Part of a small language model's weights.
Size: 22 layers, 4 heads of 64, MLP 448 squared ReGLU, 13.5M parameters.
Training: a variant of Adam for these matrices, 413M tokens.
Each number is 128 + 24 x the weight over its row's rms, rounded and kept within 0 to 255. Layers, rows and columns count from 0. The size above them is the row's rms in percent of the matrix's.

# layer 5 MLP gate, 448x224, rms 0.065, rows 0-30, columns 0-223
size [105 108 106 107 104  98  98 103 101 109  94 108  97 105  97  97  98 101  99  84  93  92  99  99 102  99 110 104  91 104  99]
[[172 113 125 123 123 119 115 138  75  99 194 133 142 121 135 145 144 113 157 105 124 129 141 138 142 135 104 114 155 142 154 151 145  92 157 127 150 100 127  87 118  89 128 158 156 102 166 144 115 130 147 120 140 131 157 135 105 145 151 133 164 111 121 171 139  66 135 126 111 113  90 142 143 127 157 115 121 140 117 149 126 133  78 103 100 120 180 172 134 147 128 117 156 117 202  97 142 139 130 107 117 119 116 158  99 151 123 119 118 152 114 108 155 144 153 106 141 179  71 145 101 109 165 117 140 122 138 138 123  92 140  94 107 128 143 158 106 131 148 130  91 130 119 134 124 150 132 173 172 109 160 109 129  94  80 104 132 150 102 151 116 135 163 117 109 140 164 110 150 116 155 160 135 139 142 127 140 116 144  97 113 156 128 139 112  89 165 160 110  97 116 159 130 140 126 101 136 164 135 134 145 163 165 128 160 145 114 105 138 119 120 113 103 114 137 149  89  74 140  91 180 107  85 135]
 [134 172 108 136 164 143 115 142 100 142 108  92 139 108  87 121 115 159 134 116 103 133 108 136 150 155 173 145 135 148 175 144 148 143 145 127 138 153 155 140 133 108 122 106 147 128 111 124 155 124 118 117  83 117 149 122 145 138 111 123 124 140 116 112 104 161 138 142 156 105 114 145  78 124 108 178 124 127 137 108 108 147 151 101 130 105 128 172  86 130 127 117 137 133 126  92 140 111  92 125 126  99 101 128 127  86 116 127 122 170 121 129 130 145 140 105 127 138 104 113 194 140 161 101  88 129 117 101  87 181 172 131 146 168 145 117 117 122 136 148 111 149  89 105 162 154  95 126 105 133 122  99 165 139 106 132 124 178 121 107 108 169 212 128 137 123  88 111 115  87 118 120 143 161 175 135  99 121 142  99 124 117  91 142 139 150 151 164 123 113 155 118 161 145  99 125 145 149 126 183 182 155 162 162 107 147 163 105 125 122 137 116 126 158 153 104 107 165 123 107 153 114 145 101]
 [156 141 114 148 161 145 135 161 103 111 126 102 163  86  97 124 117  91 172 134 115 101 126 114 131 132  99 113 142 123 169 126 115 150 120 121 112 161 108 140 178 133 121 158 163 134 146  97 125 129 127 140 127 137 137 113 134 135 113 148 131 138 133 131  83 170 115 154 146 107 131 125 193  84 102 162  89 102 140 123 124 111 167 134 110 113 156 164 118 143 150 131 135 123  91 141 126 108  84 152 135 148 123 103 119 123 112 137  94 110 134 145 142 171  96 151 141 124 159 113 169 177 107  70 138 153 116 154  90 146 167 110 137 177 168 106 126 117 135 126 148 135 129 155 128 123 108 127 131 142 160 200 108 159 128 128  99 155 135  80 105 137 119 153 139  94 119 123  99 142 141 140 146 119 130 150 112 110 119 114 136 128  90 134 117 131 103 200 135  83 131 139 163 115 121 122 136 142 113 153 106 134 169 124 150 149 151 154 143 145 174 152 130 106 153 178 114 119 106 175 189 124 123 103]
 [125 153 141 120 160 184 142 150 113 108 127 118 113 127  76 147  99 153 106 166 132  82 129 139 160 172 148 116 120 125 154 110 126 163 139 117  79 139 143 105 141 103 162 164 125 126 127 136 140 140 147 119 155 122 172 116 100 150 143 121 155 147 115 172 143 149 110  81 154  77 114 133 135  97 136 124 148 113 115  52 117 126 147 149 147 113 108 145 201 121 155 107 111 150 125 132 123 101 141 148 148 136 127 109 116  74 143 129 144 139 112 144 129 144 129 104 108 128 152 132 100 143 128  99 136 135 127 131 137 121 136 113 141  71  97 109 120 114 112 131 152 109 144 101 117 155 117 128 133 134  96  94 118 147  86 113 114 116 123 121 118  92 134 126 135  96 144 117 120 155 114 109 124  94 112 112  96 127  93 108 119 114 113 101 116  74 140 144 164 107 145  97 168 178 151 123 180 137  81  86 160 107 164 116 102 136 137  62  87 154  90 160 160 140 148 148 120 114 104 110 149 116 149 137]
 [137 108 139 145 122  87 132 140 105 114 121  87 152 118 134 151 104 130 177  84  74 135 114 106 123 154  81 142 154 180 132 123 123 174 115 105 112  87  63 117 128 151 154  79 164  99 131 149  98 124 128 184 140 145 131 139  96 139 131 138 106 147 105 179 114 109 149 112 158 128 112 142 106  99 128 117 109 173 107  91 135 152 133 131 140 177 145 134 114 133 165 118 158 108 139 112 146  92 120 163 137 128 114 100 125 132 138 161  99 152 116 148 109 118 142  93 144 112 111 113 140 135 151 136 126 150 119  90 120 119 129 128 141 115 108  99  98 154 152 182  80 132 138 105  88 122 142 123  90 140 154 138 140 140  87  99 137 159 122 146 113 144 143 105 111  96 141 159 126 124 127 117 126 136 140 149 136 135 172  98 115 133  66 154 118 156 117 166 157 146 134 160  89  93 104 111 126 120 119 158 139 116 162 149 134 112 172 109  97 132 142 161 100 146 152 114 133 130 144 112 123 196 129 104]
 [141 120 117 145 161 135 102 132 106  95 135 107 148 125 164 141 143 119 116 135  72 139 109 152  97 133 150 172  83 122 169 156 202 146  93 109 105 162 133 150 134 158 122 121 195 102 108  86 146 106 124 143 139 155 134 143 136 141 103 131 158 134 157 157 150 119 135 143 129 155 169 166 137 128 106 119 100 104 152 143 190 110 121 139 161 129 135 147 116 138 125  73 121 119 110 104 129 132 147 143 119 116 163 135 113  96 126 115 110 132 173 139 117 102  90  98  95 131  84 152 165 157 110 124 145 138 114 101 129 106 131 100 129  92 122  70 128 118 126 148  92 141 116 133 106 145  69 104 112 172 116 158 110 174 128 150 135 146 163 117 166 170 130 119 132 114 131 136 110 148 175 143 120 159 137 124  94 164  90 103 128 162 151 129 138 150 134 132 134 129 153 133 126 134  98 160 178 150 114 125 130 136 129 132 144 151 160  94 185 115 133 110 125 150 115 113 138 145 117 149 129 164 133 100]
 [129 152  92 138 137 163 119 130  87 104 119 109 116 114 114 159  98  99 145 121 123 117 153 152  98 164 125  86 135 154 140 120 115 159  95 107 123 166 113 123 138 132 123 143 134 171 132 166 126  88 197 151  87  87 170 111 159 129 116 161 105 107 109 143 154 107 132 109 137 127 122  97 127 149  89 148  97 121 124 105 109  92 142 143  99 116 129 112 129 101 123 157 122 166 123 120  88 107 107  88  98 141 147 126 118 145 113 118 142  87  96 116 107 111 203 131 113 132 125 103 154 145 152 107 154 167 124 118 147 132 152 177 146 136  94 119 141 112 141 124 155 144 146 155 134  96 102 145 136 139 121 145 118 117 133 141 156 119 104 131 124 138 153 151 116 113 120  95  97 158 128 160 134 116  62  91 128 102 151 151 133 130 113  98 115 106 131 120 119  61 153 163 144 112 138 107 145 134 127 139 118 130 138  72 144 127  81 121 116 180 144  84 137 130 188 155 131 101 132 174 115  91 141 109]
 [154 151 113 136 149 106 100 155 120 142 141 120 134 148 100 127 102 130 153 112 119 127 142 142 149 109 124 152 182 114 145 121 162 150 155 113 144 123 133 114 133 121 115 117 141 101  83 104 109  94 134  84 106 110  95 132 157 144  99 132 131 108 107 111 101 126 113 140 163 130 137 146 146 172 104 182  73 114 131 100 137 132  74 140 122 156 150 121 138 139 146 134 140 114 110 144 142 107 157 120 133 131 126 123 107 151 138 113 116 118 138 120 101 145 128 159 137 147 131 136 114 122 153 103 137 137 120  86 116 101 134 110 154 142 129 150 159 130 203 184 128 137 128 167  93 144 134 129 132 119 155  95 139  86  82 148 154  91 140 121  87 116 131 104 105 122 156  88  68  78 140 108 129 125 134 110 114 128 141 109  88 192 130 187 102 149 141 133 119 122 130 133 170 110  69 170 153 136 164 122 146 120 137  86 122 135 143 140 127  79 136 154 154 101 175  77 120 127 149 133 146 126  75 133]
 [133 126  78 132 163 160 123 152 131  76 112 126 142 118 118 107 143 157 132  99  35 125 142  98  93 152 154 151 126 144  99 164  82 111 167 142 100 109 135 103 120 142  95 122 161 145  91 107 108 125 122 132  96 145 149 156 150 129 150 141  96 125 104  96 125 144 145 116 118 147 140 133 102 187  75 108 129 100 110 152 118  84 119  95 118 108 155 113 174 146 126 101 139 110 128 150  99 108 112 106 113 149  98 151 148 127 110 116 140 121 128 133 137 135 170 143 127 130 160  88 165 155 106 106 109 111  92 158 180 160 126 122 127 139 109 107 130 135 121 130 134 150 186 138 151 159 163 156 124 155 137  96 113  85 127 154 134 130 101 109 104 124 131 138  93 103 132 156  72 142 121 126  98  89 137 118 131 178 134 121 161 158 101 137 146 130 130 131 121 111 162  74 128 153 143 132 136 132 109 161 117 152 139 129 134 135 135 139 115 135 114 117 159 109 128 103 119  99 173 142 131 106 107  73]
 [133 102 106 170 161 161 149 141 119 105 115 109 121 118 128 108 134 107 161  87 110 140 119 132 122 129 155 188 106 162 172 155 129 180 128  88 132 125 109 144 169 104 123 109 111 108 131 113 130 150 141 126 130  76 139 129 121 145 164 157 147 141 107 140 124 170 139 135 153 145 137 127 129 124 146 159 143 137 113 142 117 135 110 145  99 129 154 166 122  70 108 132 103 108 129  80 115 109 114 114 128 153 114  89 100  99 150 140  98 106 144 163 140 162 120  82 145 135  75 141 114 136 140 139 134 126 145 121 147 158 161 141 174 166 124 110 142 104 108 130 143 149 122  98 160 120 134  92 164 173 108 152 144 159 143 115 126 112 112 144 125 131 199  97 116 120 132 129 127 119 125 109 131 146 149 187 167 150 144 122  86 110 124 147 144 107 131 185 113  90 120  97 118 134 115 138 172 162 107 124 120 113 171 133 144 153 180 122 103 101 136 164 122 129 139 151 123 123 176 152 181 125  88 107]
 [175 134 128 117 126 150 130 149 144 107 130 139 132 142 125  96 130 166 103 119 103 128  93 134 147 150 123 119  86 104 142 129 111 122 112 120 162 171  96 140 126 120 130 181 141 160 131  97 114 135 154 137 159 150 145 140 121 132 125 127 134 107 115 173 129 135 171 134 147 123 109 160 112 143 148 128 106 113 131 121 125 145 142 102 132 127 107 142 122 142 190 109 139 144 104  58 156 117 130 154 125 160 104 137 123 123 150 108 118 145 110 163  76 134 123 146 150 141 116  84 184 110 103 140  91 131 142 153  73 116 128 110 123 108 102 135 136 190 145 154 180 163 138 152 155 131 128 139 129 138 101 157 113  83 149  69 116 111 159  92 112 116 106 102 123 106 145 119 152 171 104 142 153 156 127 133  92 134 176  63 117  96 167 145 123 122 105 110 134  74 139 110 159 158 143 111 138 124 105  96 111  94 119 126 104 145 159 116 155 157 104 157 166 112 119 120 135 109  96  88 146 116  96 106]
 [169 136 113 156 125 152 165 124 100  88 141 123 160 157 146 130 157  64 138 111 124 103 111 105  92 124 123 143 115 147 185 101 128 155 130 148  97 107 178 146 117 125 107 128 160 133 108 132 145 137 115  95 141 152 117 182  76 142 174 149 157 129 112 138 141 135 146 137 130  90 112 122 128 136 132 137 159 115 145 159 143 105  65 125  94 141 103 121 115 105 133 147 139 134 141  90 128 145 104 132 113 135 124 127  83  63  81 123 125 147 154 108 105 106 112 142 117 126 119 125 129 128 140 102 140 126 148 127 130 159 134 142 117 149 129 144 161 118 136 109 117 145 118 142 159 143 167 151 128 148  88 134 176 109 107 115 165 124  78  97 134 124 146 138 117 165 123 115 100 164 125  98  91 122 117 154 101 159 112 114 160 108 130 149 163 128 205 168  93 106 133  88 123 101 117 107 155 112 167 134 120 144 152 102 138 118 120 103 140 155 132 117 107 117 141 174 100  86 118 144  90 117  81 155]
 [150  88 114 127 149 137 120 126 123 103 126 134 150 153 121 137 122 125 132 130 162  97 102 145 131 138 125 127 140 115 157 144 175 132 135 157 144 141 150 127  91 133 133 165 148 156 108  90 140 155 182 138 122 108 144 167 119 159  80 125 118 165 122  97 146 108  90 122  95 101 123 109 118 116 123  78 120 136 132 112 121 164 119 152 129 150 107 106 174 147  93 106 152 135 132 122 201 132 122 145 102 131 100  97 148 129 144  85 153 101 148 170 136 154 139 115  89 125 103 171 143 154 170 114 124 140 104 169 130 147 140  52 128 125  89 166 113  86 127 125  62  81 128 112 138 109 135 154 125 158 126 137 125 128 118  79 120 129 114 100 136 136 157 138 126 133 140 119 150  96  83 117 119 142 153 123 106 113  84 128 103 119 100 143 145 111 132 126 143 140 178 101 160 145 107 119 125 140 126 160 158  95 130 105  85 135 109 117 106 178 128 103 125  78 116 113 129 132  73 112 124 136 152  99]
 [141 124  97 143 112 142 160 133 135 105 146 150 187 134 140 147 143 138 187  98 132  90 120 107 121 151 174 151 190  99 134 136 125 128  80 115 148 109 100 138  87 101 133 154 148 169 132 152 113 158 165  88 167 131 101 144  91 143 156 146 133 103 125 109 155 143 149 179 150 102 102 156 106 144 122 124 117 106 132 176 154  95 151 132 121 151  94 133 168 135 102  93 112 118 159 117  93 155 125 146 139 106 131 151 130 107 105 108 132 136 125 123 116 145 158 132 120  94 130 142 172 145 149  86 111 138 105 153 111 155 115 138 109 145 124 113 101  98 128 136  98 144 127 121  87 160 106 164 103 174 142 139  79 137 131  91 151 140 173 138 102 110 129 117 147 163 135 127 123 113 148 162 127 154 114  91 112 127 137 128 160 102 109 110 172 150 161 118 162 109 165 114 118 149 105  97 117 144 138 162 127 137 191 147 133 179 144  92 143 111 152 138 133 127 150 122 160 141 105 129 163 127 129 111]
 [121 110  93 143 111 132 124 150 132 137 140 128 127 150 115 143 125 111 164 112 152 123 111 119 156 135 127 145 116 171 136 109 125 125 141 111 136 145 166  92 133 151  95  85 177  98 147 144 156 141 141 103  90 160 154 126 109 141 165 138 101 104 152 133 117 132 100 137 128 124 137  87 161 184 111 145 167  71 144  91 120 122  72 100 112  95 135 146 121 133 115 160 116 158  98 135 141 170 151 133 150 134 125 123  98 117 118 131  92 107  97  84 117 182 141 100 121  95 141 122  93 100 130 139 125 125 126 121 142 139 115 136  89 168  99 122 131 151 109 138 135 104 130 101 131 149 156 143 137 102 118 150 129 104 104 116 142  93  97 106 117 121 114 147 107  89  70  71 119 136 172 107  93 107 130 111 150  95 149 101 119 162 120 118 132 118 115 115 103  91 113 153 105 122 110 145 145 119 168 121 142 167 110  99 166 140 159  67 147 102 140 169 169 129 136 168 142  86 111 137 162  97 163 147]
 [157 105 112 150 139 133 163 136 174  91 129 130 129 155  70  86 131 134 105 138  86  98 107 150 110 173 110 105 134 125 144 109 127 122 154 119 118 113 117 121 114 143  87 152 153 145 128  73 124 117 131 129  89 121 109 105 116 136 106 124 113 134  91 114 114 114 115 127 157 137 111 126 118 117 115 118 126 115  70 153 153 120 123  98 124 104 165 122 116  94 121 123 146 171 145 115 162 105 134 147 165 139 130 101  98 144 120 125 133 117  74  95 146 153 118 110 136 112 145 133 174 105 117 155 105 107 146 155 122 104 156 105 138 129 152 158 174 132 136 145 140 147 144 115  97 128 176 161 120 156 127 140 116  94 162 125 177 118  94 151 100 157 135 141 176 148 116 138 160 147 162 165 111 131 160 131 109 125 141  91 170 105 107 175  80 105 132 121 129  93 152 143 146 166 118 151 114 158 111 113  99 154 148 107 154 129 121 103 138 109 134 168 162 117 159 121 110  74  87 178 148 112 102  80]
 [173  95 154 139  99 154 118 128  93 129 126 114 109 139  88 144 140 100 126 163  63 112 111 140 111 122 136 137  85 153 130 141 184 145 135 138  87 125 123 105 136 160 103 144 101 134 167 137 137 133 153 147 163 148 169 107 152 146 169 131 126  83 124 140  96 106 120 159 121  92  84 129 108 140 145 115 122 136 109 145 178 101 102  96 108 164 155 103 160 138 119 127 139 108 112 145 145 107 100 201 126 115 123 157 113 106 122 102 118 139 151 149 138 118 120 139 151 105  75 180 107 136 130 145  91  91 163 155 115 133 169  97 103 102 143  98 118 116 161 109 141 171 118 131 109 118 114 140 126 137 107  70 111 106  94 126 144 130 117 133 113 140 117 116 121 149  89 163 149 135 144 106 111 129 134 127 133 154 155 106 132 134 165  99 146 130  83  94  84 112 105 143 107  93 120 117 129 122 131 118 140 139  94 171 176 125 151 112 120 121 107 107 181 117 140 101 121 109 111 111 101 131 154 100]
 [164  73 112 159 136 142 118 127 100 106 137 141 177 140 111 122 121 177 176 125 127 129 102 129 113 119 119 101 134 132 173 121 113 120  93 146  85 161  99 140 122 138 113 135 139 135  81 163 132 162 137 126 146  78 138 148 115 136 115 112 152 140 148 115 130 125 106 107 145 135 161 111 102  89 114 139 104  79  93 130 100 131  98 144  99  93  83 110 107  91 130 124 128 174 113 105 165 118 156 169 148 126 140  87 124 108 123 145 136  88 107 153 142 115 141  94 137  97  98 125 128 151 121 179 154 111 151 132 111 114 166 135 137 146 130 154 122 144 149 140 152 134  98 115 128 124 119 151 138 143 125 108 135 172 110 148 161 131  94 156  86 137 112 133 122 153 160 185 158 155 148 168  88 131 138  60 133 133 131 117 110 122 103 108 120 103 148 100 132 114 111 147 145 103 151 136 145 171 146 136 173 122 145 132 182 140 141 131 184 152 103 157 117 152 131 157  95  87 103 122 116 125 100 101]
 [127 117 127 121 146 139 136 136  81 132 129 109 128  82 115 138  99 138 123 141 104 156 161 129 116 154  87  80 125 147 118 102 171 136 138 149 103 135 102 124  97  95 159 152 154 141 127 102 128 120 158  93 143 137 152 125 111 163 132 126 146 119  98 132 116  97 120 152 141  92 116 195 167 147 142 116 120 122 134 102 130 142 128 109 133 119 154 130 129 148 139 127 136 156 118 110 115 161 131 167  94  87 119 109 128  73 141 113 120 115 118 154 136 167 110  67 137 100 158 143 139  84 115 107 120 126 138 149 136 157 133 100  85  87 116  88 162 168 123 143 143  89  81 143 134 173 152 107 132 103 139  89 133 118  94 107 127  84 126 107 113  97 146 141 117 105 134 107 142 174 129 123 130  90 101 103  77 133  88 116 112 123 165 135 110 138 124 105 113  90 135  98 123 148  63 115 119 125 164 159 119 144 174 108 144 172  94 150 124  90 110 150 165  87 110 120 131 142 126 114 117 128  79 143]
 [141 141  89 179 155 165 104 150 148 111 114 143 118 112 112 111 174 105 123 127 115 146 129 122 109 180 148 118 176 136 180 147 141 147 129 145  97 121 158 104 133 131 126  90 141 134 107  90 129 126 125 149 122 117 156 113 124 120 127 147 138 122 126  94 110  75 200 115 132 113 137 142 127 166 140 140 127 134 112 134 150 169 134  84 155 103 135 118 112  87 125 105  94 169 120 120 134  50 104 176 111 159 131 131 159 109 125 105  97 173 136 107 117 143 148 139 155 156 154 160 127 160 136 110 125 118 114 135 154 138  97 135 115 121 112 135 105 144 141 154 129 124 106 135 117 110 147 125  90 135 140 130 115 111 131 124 115 142 183 129 126 123 202  99 121 156 102 178 165 147 176 143 159 124 115 120 154 136 124  77 154 168  89 118 137 116 105 141 144 121 129  90 135 118 104 139 172 137 129 156 136 117 152 164  87 142 138 131 137 105 106 160 126 164 114 115  92  97  78 137 125 124 149 132]
 [133 104 139 148 179 147 152 150  91 139 147  84 155  94 114 158 141 136 110 132 101 119  90 111 161 139 141 156 103 142 139 113 156 165 120 120 127  99 132 136 161 145 166 112 151 112 153 109 153 128  91  89 109 104 118 125 149 133 137 150 156 158 148 193 170 166 120 118  98 132  97 139 107  97 126 171 138 118 163 122 146 132 127 116 102 108  88 145 155 114 142 190 153 100 132 162 110 140 141 178 153 164 156 121 109 171 154 119  82 113 147 196 159 104 104 126 125  85 126 127 200 105 141 109  96 151 143 148 140 157 121 121 130 161 117 113 169 126 116 109 156 141  88 128 104 118 126 108 134 121 115 132  88 129 161 113 107 127 124 107  88 135  97 112 134 123 131 132 115 135 154  97 133 104  69 134 135 118 156 159 132 152 138 130 121 129 135 136  95 145 112 117 102 147  88 113 192 125 128 154 126 129 122  94 141 156 118  97 133 139 126 117 136 103 167 103 128 125 126 149 118 102 136 134]
 [160 141  90 190 171 129 150 120 155 152  79 127 129 127 142 118 152 194 132 150  83 106 166 164 126 122 158 108 107 139 120 150 131 160 153 138  85 168 140 151 118 168 111  94 168 151 106 139 145  99 111 117 154 122 122 106 128 127 157 129 131  79 121  92 141 106 105 133 142 121 143 125 110 113 151 115 146 120 143 125 135 145  90 141 151 145 136 171 136 107 160 116 127 133 128 139 157 119 124 109 140 112 101 169  83  74 118 131 136  94 117 109 112 131  95  58 108 161 100 134 126 107 153 152 139 119 151 137 159  95 108 117 132 130 105 123 150 106 133 111 159 111 145  86 122 105 192 156 111 179  99 124 104 117 111 122 163 111 119 163 145 136 120 162 138 160 142 130 154 147 148  97 129 163 129 126 148  98 175 101 140 135 124 128 145 117 102 182 166 128 148 153 132 141 106  90 147 150 128 109 114 171 125 103 115 131 144 149 144 120 156 116 138 171 161 118 143 112 130 120 166 144 142 122]
 [145 107 111 137 144 144 162 135 158 110 152 119 109  99 129 110 110 130 152  91 148 156 121 123 140 138 142 158 119 122 151 122 143 104  74 135 146 129 113 157 120 149 106 114 173 129 153  87 145 154 124 143  94 110 124 162 112 125 122 144 131  93  79 173 126  84 155 130 129 124 133 150 110 138  92 161 129 106 151 109 120 145 129 137 105 167 134 165 169  92 144 103 129 126 155 159 140 108 156 168 132 122 127 171 148 102 168 116 102 146 116 147  93 122 178 115 147 188 102 133  94 106 117  78  92  97 113 142 148 141 126 129 119 121 106 123 150 163 102 141 175 112 135 131 104 154 124 111 116 123 149  75 120 121 128  78 154 117 113 123 168  94  87 109  84 113  89 104 142 100 137 114 163 130 157 137 117 130 149  86 166 167  98 102 131 104 125 130 126 132 160 126 151  84 160 156 148 114 137 128 158 118 112 132 120  94 156 135  78 155 129 148 157  82  98 109 140 113 115 114 170 122 137 108]
 [151 140 114 135 140 114 137 146  64 119 167  97 132 159 134 115 154  97 105 136 115 137 132 142 130 120 124 133 116 105 122 140 134 126 100  80 155 158 118 149 112 118 136 123 124 113 115 155 109 148 125 120 112 193 141 126 140 127 130 139 161  67 103 115 124 124 173 169 144  92 100 169  85 164 147 149  79  87 176 145 155 136 102 131 144 126 108 164 131 173 107 115  91  99 156 134 114 137 134 140 142 138 100 172 154 147 122 127 106 149 152  90 140 128 154 100 126 118 100 103 125 106 136 146  82 128 148 119 150 114 122 125  93 122 133  69 124 120 110  91 120 110 125 133 118 134 119 133  84 192 147 104 135  84 155 115 114 138 102 140 139 118 140 127 157 149 130 130 112 120 157 152 158 128 103 167  89 105 142  96 138 127 153 124 117 158 125 144 110 126 142  81 143 159 125 143  78 164 165  90 118 127 103  74 130 137 113 154 165 159 136 126 141 166 133 102 136 140  98 184 122 100 132 115]
 [134 146  91 169 126 163 148 146 100  97 163 137 110 125 137 109 119  93 131 105  70 113 120  97 145 131 172 151 109 136 115 130 148 116 134 150 134  89  86  87 142 128 165  94 159 132 119 111  96 131 128 154  99 119 112 158 121 142 158 155 144 152  89 124 128 101 136 160 121 134 107 165 119 190 135 119 111 103 154 113 109 153 121  98 133 137 140 180 108 171 117  96 108 147 109 139 125 146 120 139 141 112 171 163 103 139 110 139 104 114 142  92 111 118 148 125 109  78 140  91 146 156 155 126 122  91 138 158 101 165 120 100  68 116 155 108  92  91 140 112 141 126  85 127  92 172 164 136 110  96 151 115 120 110  92 110 140  89 114  88  92 135 121 100 129  94 138 150 121 143 132 128 149 115 114 136 101 127 152 120 147 131 112 115 169  90 170 134 122  73 144  64 117 115 139  99 112 130 123 143 126 162 131 149 135 141 142 129  91 137 106 150 127 149 131 159 152 102 104 145 139 100 126 152]
 [121  95 121 140 162 134 152 147 112 132 117 119 110 123 157 112 150 115 123 120 152 121 161 124 138 139  94 114 156 113 155 134 158 140 152  86 101 166 130 132 113 160 127 159 112 147 144 115  97 122 135  96 150 143 145 114 111 150 109 121 128 100 137 137 115 160 123 162 141 103 147 148 149 139 104 173 129 144  96 143 119 128  61 143 151 151 158 164 136 156 154 157 130  95 128 139 136 106 151 100 116 160 144 148 124 122 122 161 102 168 133 138 115 168 143 143 115 174  89 140 121 118 144 169  79 124 153  91 160  81 116 123 133  98 135 155  97 120 125 125 163 151 138 168 147 132 139 163 110 160 160 157 132  86 125 165 154 115 127 134 132  94 186 158 152 125  46  96 117 125 153  80 135 125 147 129 151 106 118 132 122 122  89 133  94 147 127 133 128  94 161  87 103 138 128 149 166 169 158 157 113 123 172 144 112 108 133 152 118 144 172 116 159 141 182 105 162 104 119 130 121 115 132 110]
 [141 120 112 141 187 131 115 142 124 123 122  89 145 107 131 112 125  98 130 129  81 130 134 143 148 133 108 166 153 137 116 152 123 130 114 112 107 118 169 101 176 133 140 121 162 135  95 115 122  92 104 141 117 146 101 135  66 136 167 102 167 132 103 134  94 135 134 143 158 113 140 126 135 104 130  76 122 133 138 161 159  70 133 118 113 126 131 141  95  95  80  96 135 116 120 161 140 113 153 151 118  74 114 141 114 135 154 151 142  91 183 103 107 133 139 112 107 148 109 102 166  99 137 110 128 142 134 120 131  91 116  91  87 107 120 129 148 181 160 112 142 124 144 169  98 150 156 150 118 106 119 103 128 138 101 120 125 158  93 148 114 116 144 140 109 143 108 123 102 148 121 131 134 111 147 107 120 125 148  76 152 126  72  92 105 124 120 144 120 119 108 114 114 103  66 174 131 142  91 122 135 197 147 114 114  92 184 130 180 118 127 108 112 124 119 145 134 111 158 111 102 120 113  98]
 [122 127 121 101 153 146 151 148 116 132 112  99 160 157 173 141 132 121 136 120  63 137 138 144  98 135 110 168 158 152 145 164 143 111 126 132 125 141 101  89 118 148 156 104 126  87 144  86  95 109 123  98 148 131 114 131 124 147  99 136 185 131 121 138  99  98 140 122  94 128 197 135 151 121 158  95 122 110 129 106 130 139 138 138 113 144 128  76 117 108 133 161 113 143 145 130 137 142 134 141 155 118 110  96 155 104 137 142 156 104 186 155 110 111 108 147 100  80 123  64 160 101 113  98 124 164  81 110 115 117 103 155 138 144  91  94 137 169 128 113 155 162  86  97 154  92 114 145 132 124 161 134 144  92 129 168 148 120 116 168 114 130 132 122 117 125 112 113 128 137 118 137 143 161 141 128 132 129 107  92 162 129 121 108  91  95 147 137 109 121 127 116 102 128 105 127 141 156 140  81 163 131 146 106 112  94 143 107 156 162 151 167 176 117 158 111 131 158 181 146 104 144 115  99]
 [140 155 129  92 111 114 106 122 148 140 125 151 107 134 138 136 167 134 103  87 127 159 156 160  88  81 146  99 155 136 154 147 116 116 170 137  85 149 121 155 159 133 123 117  90 138 150  99 124 127 127 104 102  72 161 109 117 171 168  98 155 105  94 118 120  81 160 115 124 126 107 135 141  96 140 146 143 129  99 127 157 116 120 124 103 134 166  97 149 112 135 111 159 124  95  69 158 162 116 129 172 173 140 119 103 102 116 144 150 107 158 121 115 102 115 130 132 159 147 166 124 128 116 133  93 161 184 125 156 143 109 162 119 108 138 146 123 128 122 182 129 138 124 144 154 113 117 159 126  97 146  99 123 138 154 141 190 144 134  94 146 123 139 158 140 105 148 132 141 106 161 119 159 131 204 102 119 123 120 115 140 129 116 146 133 138 136 128 179 116 121 101 158 127  84 109 140 125 131 139 131 113 118 129 109 135 135 123 123  86 148 126 182 191 183 118 105 120 132  95 135 116 119 118]
 [130 102 101 150 107 126 112 151 117 139 127 110 143 118  72 151 147 141 127 120 141 145 126 137 138 156 113  78 166 141 169 150 150 176 129 104 117 147  71 144 150 104 142 141 143 120 126 138 130 136 113 129 106 116 133  61 140 133 158 142 143 126 101 101 131  97 182 137 138 151 161 157 103 171 120 177 149 154 142 125 136 107 112 139 112 127 121 156 135  64 134 135 126 166 108 114 104 152  73 131 133  86 149 114 107 122 113 111 116 115 114 154 168 165 163  39  93 119 117 124 192 133 153  85 134 165  96 143 114 104  92 117 145 175 155 157 128 133  92 124 173 135 134 106  99 137 117 103 134 176 132 123 115 132 100 131 145 125  93  98 109 139 151 149 111 121 145 153 149 149 120 149 141 152 113 131 114 105 130 107 100 141 128 126 142 170 123 133 148 102 126 137 110 127 131 149 151 122 131 131 132 129 183 107  94 137 114 156 150  76 162 130 119 101 139 115 111 105 149 145 143 126 115 140]
 [141 109 140 147 155 145 120 123 137 131 130 110 144 138 136  99 191 103 132 126 105 160 143 139 133 138 142 166 113 194 109 160  90 148 101 161 161 105 131 120 118 130 111 117 127 146 123 107 113 132 193  87 110  94 118 134  91 140 168  99 107 110 123 145 159 106 143 173 162 148 148 144 133 169 104 117 103 102 125 151 132 110 117 131 154 137 124 156 110 126 144 130 132  87 157 143 154  90 135 110 144 123 138 124 112  91 148 120  78 133 113 167 139 167 166 135  82 106 110 141 110 117 162 108 135 114 133 113 137  99 133 112 115 153 174 161 144 136 164 154 127 105 123 165 109 103 137 149 147 119  86 156  88 185 144 105 126 148 150  91 138  90 148 128 111 165 101 129 126 136 112 119 137 192 128 149 126 139 134 103 163 131  91 113 104 125 122 204 179 144 151 137 121 156  81 144 173 126 153 113 135 127 124 155 146 141 160 125 138 136 134 143 129 140 156 132 114 113 130 144 112 129  79 118]]